Part of a small language model's weights: untied embeddings.
Each number is 128 + 32 x the weight over its row's rms, rounded and kept within 0 to 255. Layers, rows and columns count from 0. Numbers have three digits each. The size before them is the row's rms in percent of the matrix's.

# layer 5 MLP down (transposed), 2304x768, rms 0.0435, rows 1321-1370, columns 0-63
103:176110136134117162126090141115135148083088091116106123096097187114154161114131104141093173069147070129147129107094120149102089129162125098080157135176129131114164069151068115106158092060098094
104:163139132135157143094128130105126102160079126100099131137129188114189162114110113108112154100147142139182097110096092128162109132137088170127106117089070125086074143175113117122117117219160100
092:189103155176175183120134106084121114151135135106082108118095097083133182140087162127167122127106120125105131200106159102128140114114144107104153138114148115152187105166161134170093058058143173
106:104137104168122145133156122117133118122191139183161107154152106128199025159132142128165135130052105129099140165108118114091154141177103119126137095152107181126201124138109197110100100157092113
091:166093157153125172180146132119125107145104094146110152127098139117153126134122102188163121143120120107089042164107154078148081107088145168140133133148130136092154124108143120112112133153132139
112:088121116139094105113161100131168146099175163128071146115114168179135166166184139130086178172099180099172181150106126183176117127147105109095080106104164126081136079173118104166082131100182137
101:136080177105152162132171149110082143144186172132124145129134199134057121125125118153107153097109155152175141156119074127093149163225079094085130072166106137139113160100195064158225172138108148
104:133118139122120169129093135104177121111102158154118161097077134140158164192107153131086245088157106115103120200107118065122151164130090153104142094168105114155078106089132156139117092107143086
088:146110104111104163118072101216121133138161139065107108145164081171099113161153161121148143130145107110118080098156098135142141174164099091122144107130140134186108065103026151131107107080123145
102:144093135140205135109148132112144148171103119143128105106103171140137182101150104128152149151156117138144129064123177137135173145102135107175121152151141133110133103167092082122166129180126114
104:130095147160132156104160108127142100115104109072158148111111184147091137120148094135144123071123109142073114108143143114136150116143053078123102171202137114115152148097129131107115170170108117
097:085088088139189198109211143134140123091164139160117163115172102112155130103100094095101109098127124144192083075094156131117137090136125140176116102189138156111196135063127176118156182141126096
106:099109101108146114120088157122111105132090080075144136175157167096123154163116122089073170139097103139161239058206103116080125080153125083181087113122181126202134145133135143133121034086148112
103:130101105113092166134121122129127092090147067128061083120171111143165122159141139179081059109191042118122122119114066084143147156190132103134148104122138133138177141158152061153102221147142159
105:095078095113116171144125161171159099102125070125109137110182138108140164077094032056193086177088162131162129212122069168076106129075161142152130152126141172152192032192155118130128239135083132
094:098125191098171137146205145081119126177077121098135142101143186166124109111163160206096110148117159130128068175104095167190145145078159118146107134112173049145060036127146040125149166085103181
104:135108113136142137116156139125135120163134093087123079090118176172123159163132128155142114145146100118109134082046140118114146095153073175115124150122144120142110097141147133140124076186187120
106:162122065147154125111115095102144128162141227169127203121134186165093115119055116209142167104139108105072130107096165156120153131145175163095131082080130122134127132140127117143084147053076108
100:144128146137215063163113100173159255097108130098148126121076143099183111126153140091131088178130112123099103106114124175128182115161110172136125159096130158093117173149099130170104137057142102
097:124142139149141123095123142136111150079143155133106108098128108156167136121169176135165143126078072129075129108181134100080080121148142135159208070155167087125164120135151128154167150109107173
101:082060179125111097177095104162082159119124170072159208151158114123173140121191156122128109118133122114099152089147118091136131137166144145146130161105163143111169091189177092125190144143171152
114:128114135131108175106144121127131140113097144088099116158070168151144136124179148165160133092133148068148089100136094081074114169130157142083130156167155129107154133082118125126104146134113144
096:105109152168143180149070117125139140134145108129085116126131204102153181157117189075109183117112090135103133119087146097068148129141154103169185142111103093096135135109069106136105147166120137
095:077126190168101115089102196163094150081166089137123105112079142140090143117129091119188154146151122108102164152145132140072130103109145113087103126133155150115130127125140111130129146151108146
098:099116111140154199128120118139146105153093118077163116123120139093117121076122129148129096143055116147162141162086061131121138112121165142125119091160107118107125097179202109175133162134147137
096:100148125179142060111121156125126112172110149154133155122153144130116139133141145185091106164132119102150119105071144204163122090162126115199094168059103138170136127111151144092115115203137113
098:118111192127122154160157124143094137090151081123140173158152161088118095105157073091140154099113150130144080128129142112147146061144116091154186062075214130097158146127118124151142114091102137
109:105111102159097123131146139122118096201086135148083144105165100178168104100110139181103187147137070130090143173137055088138119093079152106133106123104151156126151123063125185158121100124160094
099:078121092152142134092098159153064152180087142131153128158078134148125089120141198168133150184067134150165156119127206092127110090145183143124147146134126102102102098116118102142136123105129207
106:160103131144148170094107115119117120127152100165090093129106076151140152148139133120075150111152124101126159174123118064176173181094088087101154183088101116158117173105163197111096209086130145
100:158130146117181098125183117095089141157180196201153146156223139095138140075138129142132133108072113185180104113058105125079160143207101124101114182137100155115131139153110107163117045110141100
097:113110127180077142115128143120121154157108123129109093098133159092164100113093037180161133157093199146112167194121166094167201116084144201094146146117153199114131171094159155125123123106147157
091:141146141141140135099129139159135116185120103123147143120140112088079093173112121077151116084120135102141058207120151085088106127138131165140178102174118102151043094130167097108129163089103214
108:137118138147122145138094122173136141127175157171094144153168110116100115156133141180096194146124160144102166153070162110147132098134114121115141155127121109123164132143115106131117147113071164
099:141118144135111146112152114130097148124149066195162136137156138109122138159185138185101071145152182141172160163111145084084070130083163164066077102152099141083155104184131165133069132137103157
088:135195072074078092066070076135151076097182158125091127097099080105149117173187133154165186118096089151111133123142141189145093165081120100118164129122148187137075102157089104081099121128183105
104:148099144169141147113186129114130132182119168086166115209161089152124084138160172157154159112151111101156158133110124123171122158127079140089124116143169101119156147148157091107075088189131108
102:145119100097142143131131092118121196138110122127126034102140108150105144125120119099122148071162152131103132178129125117131145193109107112091159161196150143166132160093119150171081145105123124
103:202081064121150180157098102155170120107119147102171153163166188140111129163165112173073120131159116088106112141101154200118129101173146091086129184074063152076111079089127126163111075145117144
113:129151115146108160130077144134153097175128147130154137148111093167100089150178110122099097207168080153128096178166142134090142177118121133115154182071154124109080159157146101127141121097164153
096:141152115086114083117132134173124118171142102101151151142145115152106131162091081125138172105145132142096133215085139091105187149155161159124105137123123177170060115144141098158118158166143117
111:113137122124087140140168135118139120087112156148126183141143090123118191156087171126158154140176120123093103119112115127138115155118112134111187124124095156103165109161129136076139145118080130
097:151085114159149189120147127079121106108175095134126167152117041100114153164149122123175149107092157116130113133145089189073139118130079152108135042130134053091162141117197076154118155138114138
101:172162111141109182143158148134104157114194183134145131138161165092122137121123117093120147066122138170222073119146127148131166178169170150110112099167123099155130066135159085154103063104162136
102:175131110129135150111159165070092126116074113146142094121097170131102146147173116161198117154168148102142173099082125166111108151207141149083173102176148138184142132131141115161107077169117120
099:146061184170184085210104109103095130121141124122117152165122154113138196087119139134165140156084125109145129168112143094160124127100135184175133128121183123179124060088203141119163105100175172
097:176135146194144206165163255176085114112112116125138096146075117152143121138144168148105120097183097169110162137115124126153152086097075122132113111137134115109177168160108132163107176128106105
103:162116124127116149124144145129154132097040114099142054096078224108136170118086198168140149125118130177104126093174097103126146159129134106151121146199175169114186130184117114149190144148135103
100:147145090164144126086148188126144124113109157100143177159139123128106160109164151118128071185237154120127118121096132183168137106091112089103134112118094117067091127120099151121102138096153085
100:102114142078155137135173140136093143109122155104096147137129131128108108144108147131174145093119124124102159186179152175176065089088171132106101100117131153134116089118145113134078117120057150
# layer 5 MLP up, 2304x768, rms 0.0474, rows 1322-1371, columns 0-63
104:130127175104075106142102168150127108135118154148153118133132214138187148111136151140077105117115135119153095137116148142150097197133128042132155139163136202110112174114035142143133115127181118
093:132159149083099090164151094171135127114087110185140075149120137166132131179093125052122122085217141138069163087168078171175105151171098154152027139055128123144137115104187085179151153177105136
106:143155103129158176131116149115115118101165138181183086151155117138176156136160142062120148136102057160102147081172068105170151120164038085153151129124156165146160134096075120114136084094074138
090:099120152112123073111135120107103128124144157133112161053131164225204088091062114156096142157038141174139146098113046117170107164082138135081121133111120177112135138128132112129117163110162072
115:163127052127099146136119126128152105169156030101120130089152152143178153171128090119100113169094092173150185076144121080142075122120151130124122158099181128112147086126128150122162118159128125
102:150115148091160129159160114100104097090162130143141155105097152111069144134042147123136107115195082150177162083125072124158114088118190158114143136147070110112070160092161143124139129146140120
106:139128116143149134132112148113149134160150087145103152142077163155117120136061172137097105109135154232087125126141080082121138195144146120121102118050160092146126123102144147107105146148150143
088:143148095195171114159146144056171089038118099089100166139115150100142129110165080163050170145169136099147134071182119113178146147188115108137131115115098177112117130120066083087088089107142087
100:140098139146130091139153168105186100186155148060101093132096118174126165156156128119121161142106132168120161099123108124132111149132190149143139126153129076078140166157132171107157178092212177
104:125150158152095073159142118122149144089133098158183146126198131128154119177157142128122138085109075175132187189123104119097126140111133130164139090091152132045137109107105163070144112147155156
102:122157141115112150153126126097126157131153129119163167114116120112152140054138101139140126079130162204136167084114108147133134203155127096145095088128198159126134145127076130063060124098100132
103:104085132136117137173116146127134095124161127097112140117073136120123100155131117126137075150093153114156131106127144134203132149120094131143087055107115107134122142165137092138146111107163154
100:122126080124134089154078156174158099123139090127132115153155137170208140093120143136151082146122096180124172131107110135187145182120084132110116178120073113127145117183142113118090137131138160
109:097076121114105153139132124158143096118073087148091129066091140114176151129130201046091103139116100177151151158140123110167112124149091154140121131131113096065153146143138134136089147115166162
093:139108114089117105130092115131128118110152085078151160071108159141193121154038118117117143163121165177120132145125056115127127133112160156066132107107183138094164149182084088048101111124155088
102:129165124144123135149103115162131099098160146093128093137166163178152089062057135090103119147148111114118197083131100155108106084126114085147115135148174101104096108115107149139154125103164113
106:119114112100098195166172128116139094118140082139112117085141158123136183202179155069104157113162083080119146083193163092080143128162108130170087136167105084099118190166088112121075128171148184
103:145171112145130130159116152106161130087147069127080063144085131095152170159120052109102155103103074132113133070124116131152120107143140145131111083120135159118130194137118067079110135177155131
094:125143158100120129150170107125136130060166071156115183069181136162129069136091120133114159117136119151117144126165172130123090185172162137127143074114099148154117105063130188116140093155169091
102:098117122170134107143162140123134089105087119124147163095143124090149166193160113114130045110108108149113164163118150137152094165121108103150105123072137173041081147160146107095122125177120100
115:090162105155139147159088161091164097102103125124084115047106127151154142134081121135111149102150127137112143097081072177088092168099150087114086156124175127110116095165044174096088118148161163
093:138144155148107126138109128145165128109147104116166080118128105086156137102098129131143167137130141142152139108157099080127137175112129133133134081096140134166178121146088147035075112128106112
094:157171107096165158162155127075137087164125125080114137151117160154088138080129078162135119083114138142167110137113126118130101182120096144144146094134125105095105170133118179116133178090225170
096:143159117143072137158178140082186108147135142132063104125106110109159098032125143205153110118084138176142082129183111141160124146128108122144123127114168184095138135112158193071112117153173098
096:111131128156106122150103144132148117092121069080124056101134179167155139159146137135134122093178148112120145130129110150106077129122138129131151129159123086139080125140082112140191069140161137
095:130148129113139094126104133100120146132165099065174113105116128112129123102080108052140140084108123148168091166152060116108132112148107132192094143151164137109155103156067158138160181090187104
110:116144081137138106154147162115153129122131118106152080101109160141118158144159106114169155158167146134133153102109140159116133123141134124210128097110130073102112179158109146138162169081151112
099:074135081137148110162138128107171132109191104126121119136068115157135119051151147114125119124072077145093162110144130123134043090112139102108052118117156155124110080111106144166109125139142150
108:111167145123135135124120116133125094074175132102127102128125138195130157107128104114145107150174066132165128099187163114186077143092095081114082154104139170107077228145108176152145154068114113
099:106125131103160146149112181128086115119140105166122127105148116150114112071119139162140153125154107117139111076107057083148145130139132137158161118075154110150075154165081100109187097083128207
096:100127120125130100133125147095144105152092092109079117013159185211170146125086123087108144131141106119098157106166158114136076140144106101102152147139114149106103148101124155105176168082160137
089:096152100127134125097101115123119137147112108090107099126201094135160126139123038119148150071128113127126151134147024149142119167125040066151186149111103149125103125164142092119148094083179027
110:127140101143128147141114131109162128112142169105153122089203157084183163142106102134124151125198177140097081133103136129149134104152085122065113134128134101089110096091171185135111094130131125
098:120194060086131094139110123132154148075141078148116141106114143169147121073077070127130137142181095125144120123098122117111105172110148134137159127161131139130156153144118082159180074139184170
086:108076182108132130117103102169083103103123155177183144128154123130115117153076081109115143178145119100167119105114099083135183134127120083123061150157087103118159110164140103103105126125119183
108:090153112161107129157124134112111116125145029130119116059141146109109116156147208134076095087163152124107161141169182150099054192164086151103154142131143102050138175108119099088128107106100197
101:093127107136186099152164087130106103136132123124048149106131126101084083134070134148102133120139183135099111077173117150094114139124132123165176184141063114170123126200127089095145075188155127
103:133117115094102177165094152101120106138150121144175120123129111192111086118110130160124113140124130147102104102137126162204148164129144040146108161128165136115125103152113145053144106090099118
110:095108153155110141117120157143146138094141130137120058100145162200144137164090152085109144073127102125112089137183110100130114117119094120136084118183107114098139122105122134070112129048175145
095:125111127094139124128128136104128096135159100098194136102115170107093133094102142115123109118175161140116110101183157188112139095096164137063159113121140114117119133186132143122105138183102190
112:112153124132094094142145114147148113103129097117121134082092114198120135119014069179134179096113153130130156150106179099124110162091134114064138107124111104086152124209088096162142149118195081
095:118144105128160138160160166140111148131159095116139132094120102128148124113120097112067061092104133159106128084144106111134131107125108120158158088133102118128123152102139142104153158108141127
098:089169148144111098110117082138151127089144135095146070078158169172117122129057175096118064150091094112094133090070144113116166130105125142132155110153096079107131075081026129137111098074139117
098:172110154092106156124098115154161092087138086096104127145146121141094103124100113103146134131140093118121145103082151108179096147158173118153167076090132145074135177178084164112164099084111168
100:081117103099107106146076108149128105151076084130121135122137156156086163142108133113140112150107124163117127100148068138154122140198165173126121119100135100126172122150095093122107135098141158
103:110163164162142117132127135114157114165135115157141099151122155149140145069100164087101097156151172212133169075190079113169092116114128114122089092145188142100103162136053103107170136102118089
100:113134114103132090116131118117140151124134159071113096112165167171137177056125142152097134155086128128108182075191112145200065108174126103129130158152201140115162066142159061115136100144161152
098:108131104137128088127123123111109126131183140074134151058126148148122154137165165066042084079112086155132126106130134195123042111118174110186149049135084192175182177117111098167155103170114119
098:143187089141106145127128122135159093160104133064119092130089114149103114095157163136091141143120192155102111160054118142137098206128119140165121154110111114048133141207138117108144180107198073
093:136167102108153110162163128083121133192117131175120090093128158167164187134174174170123146105090171138156109120136160091145112164129145126125129128170104139087099168118131153114176134072141167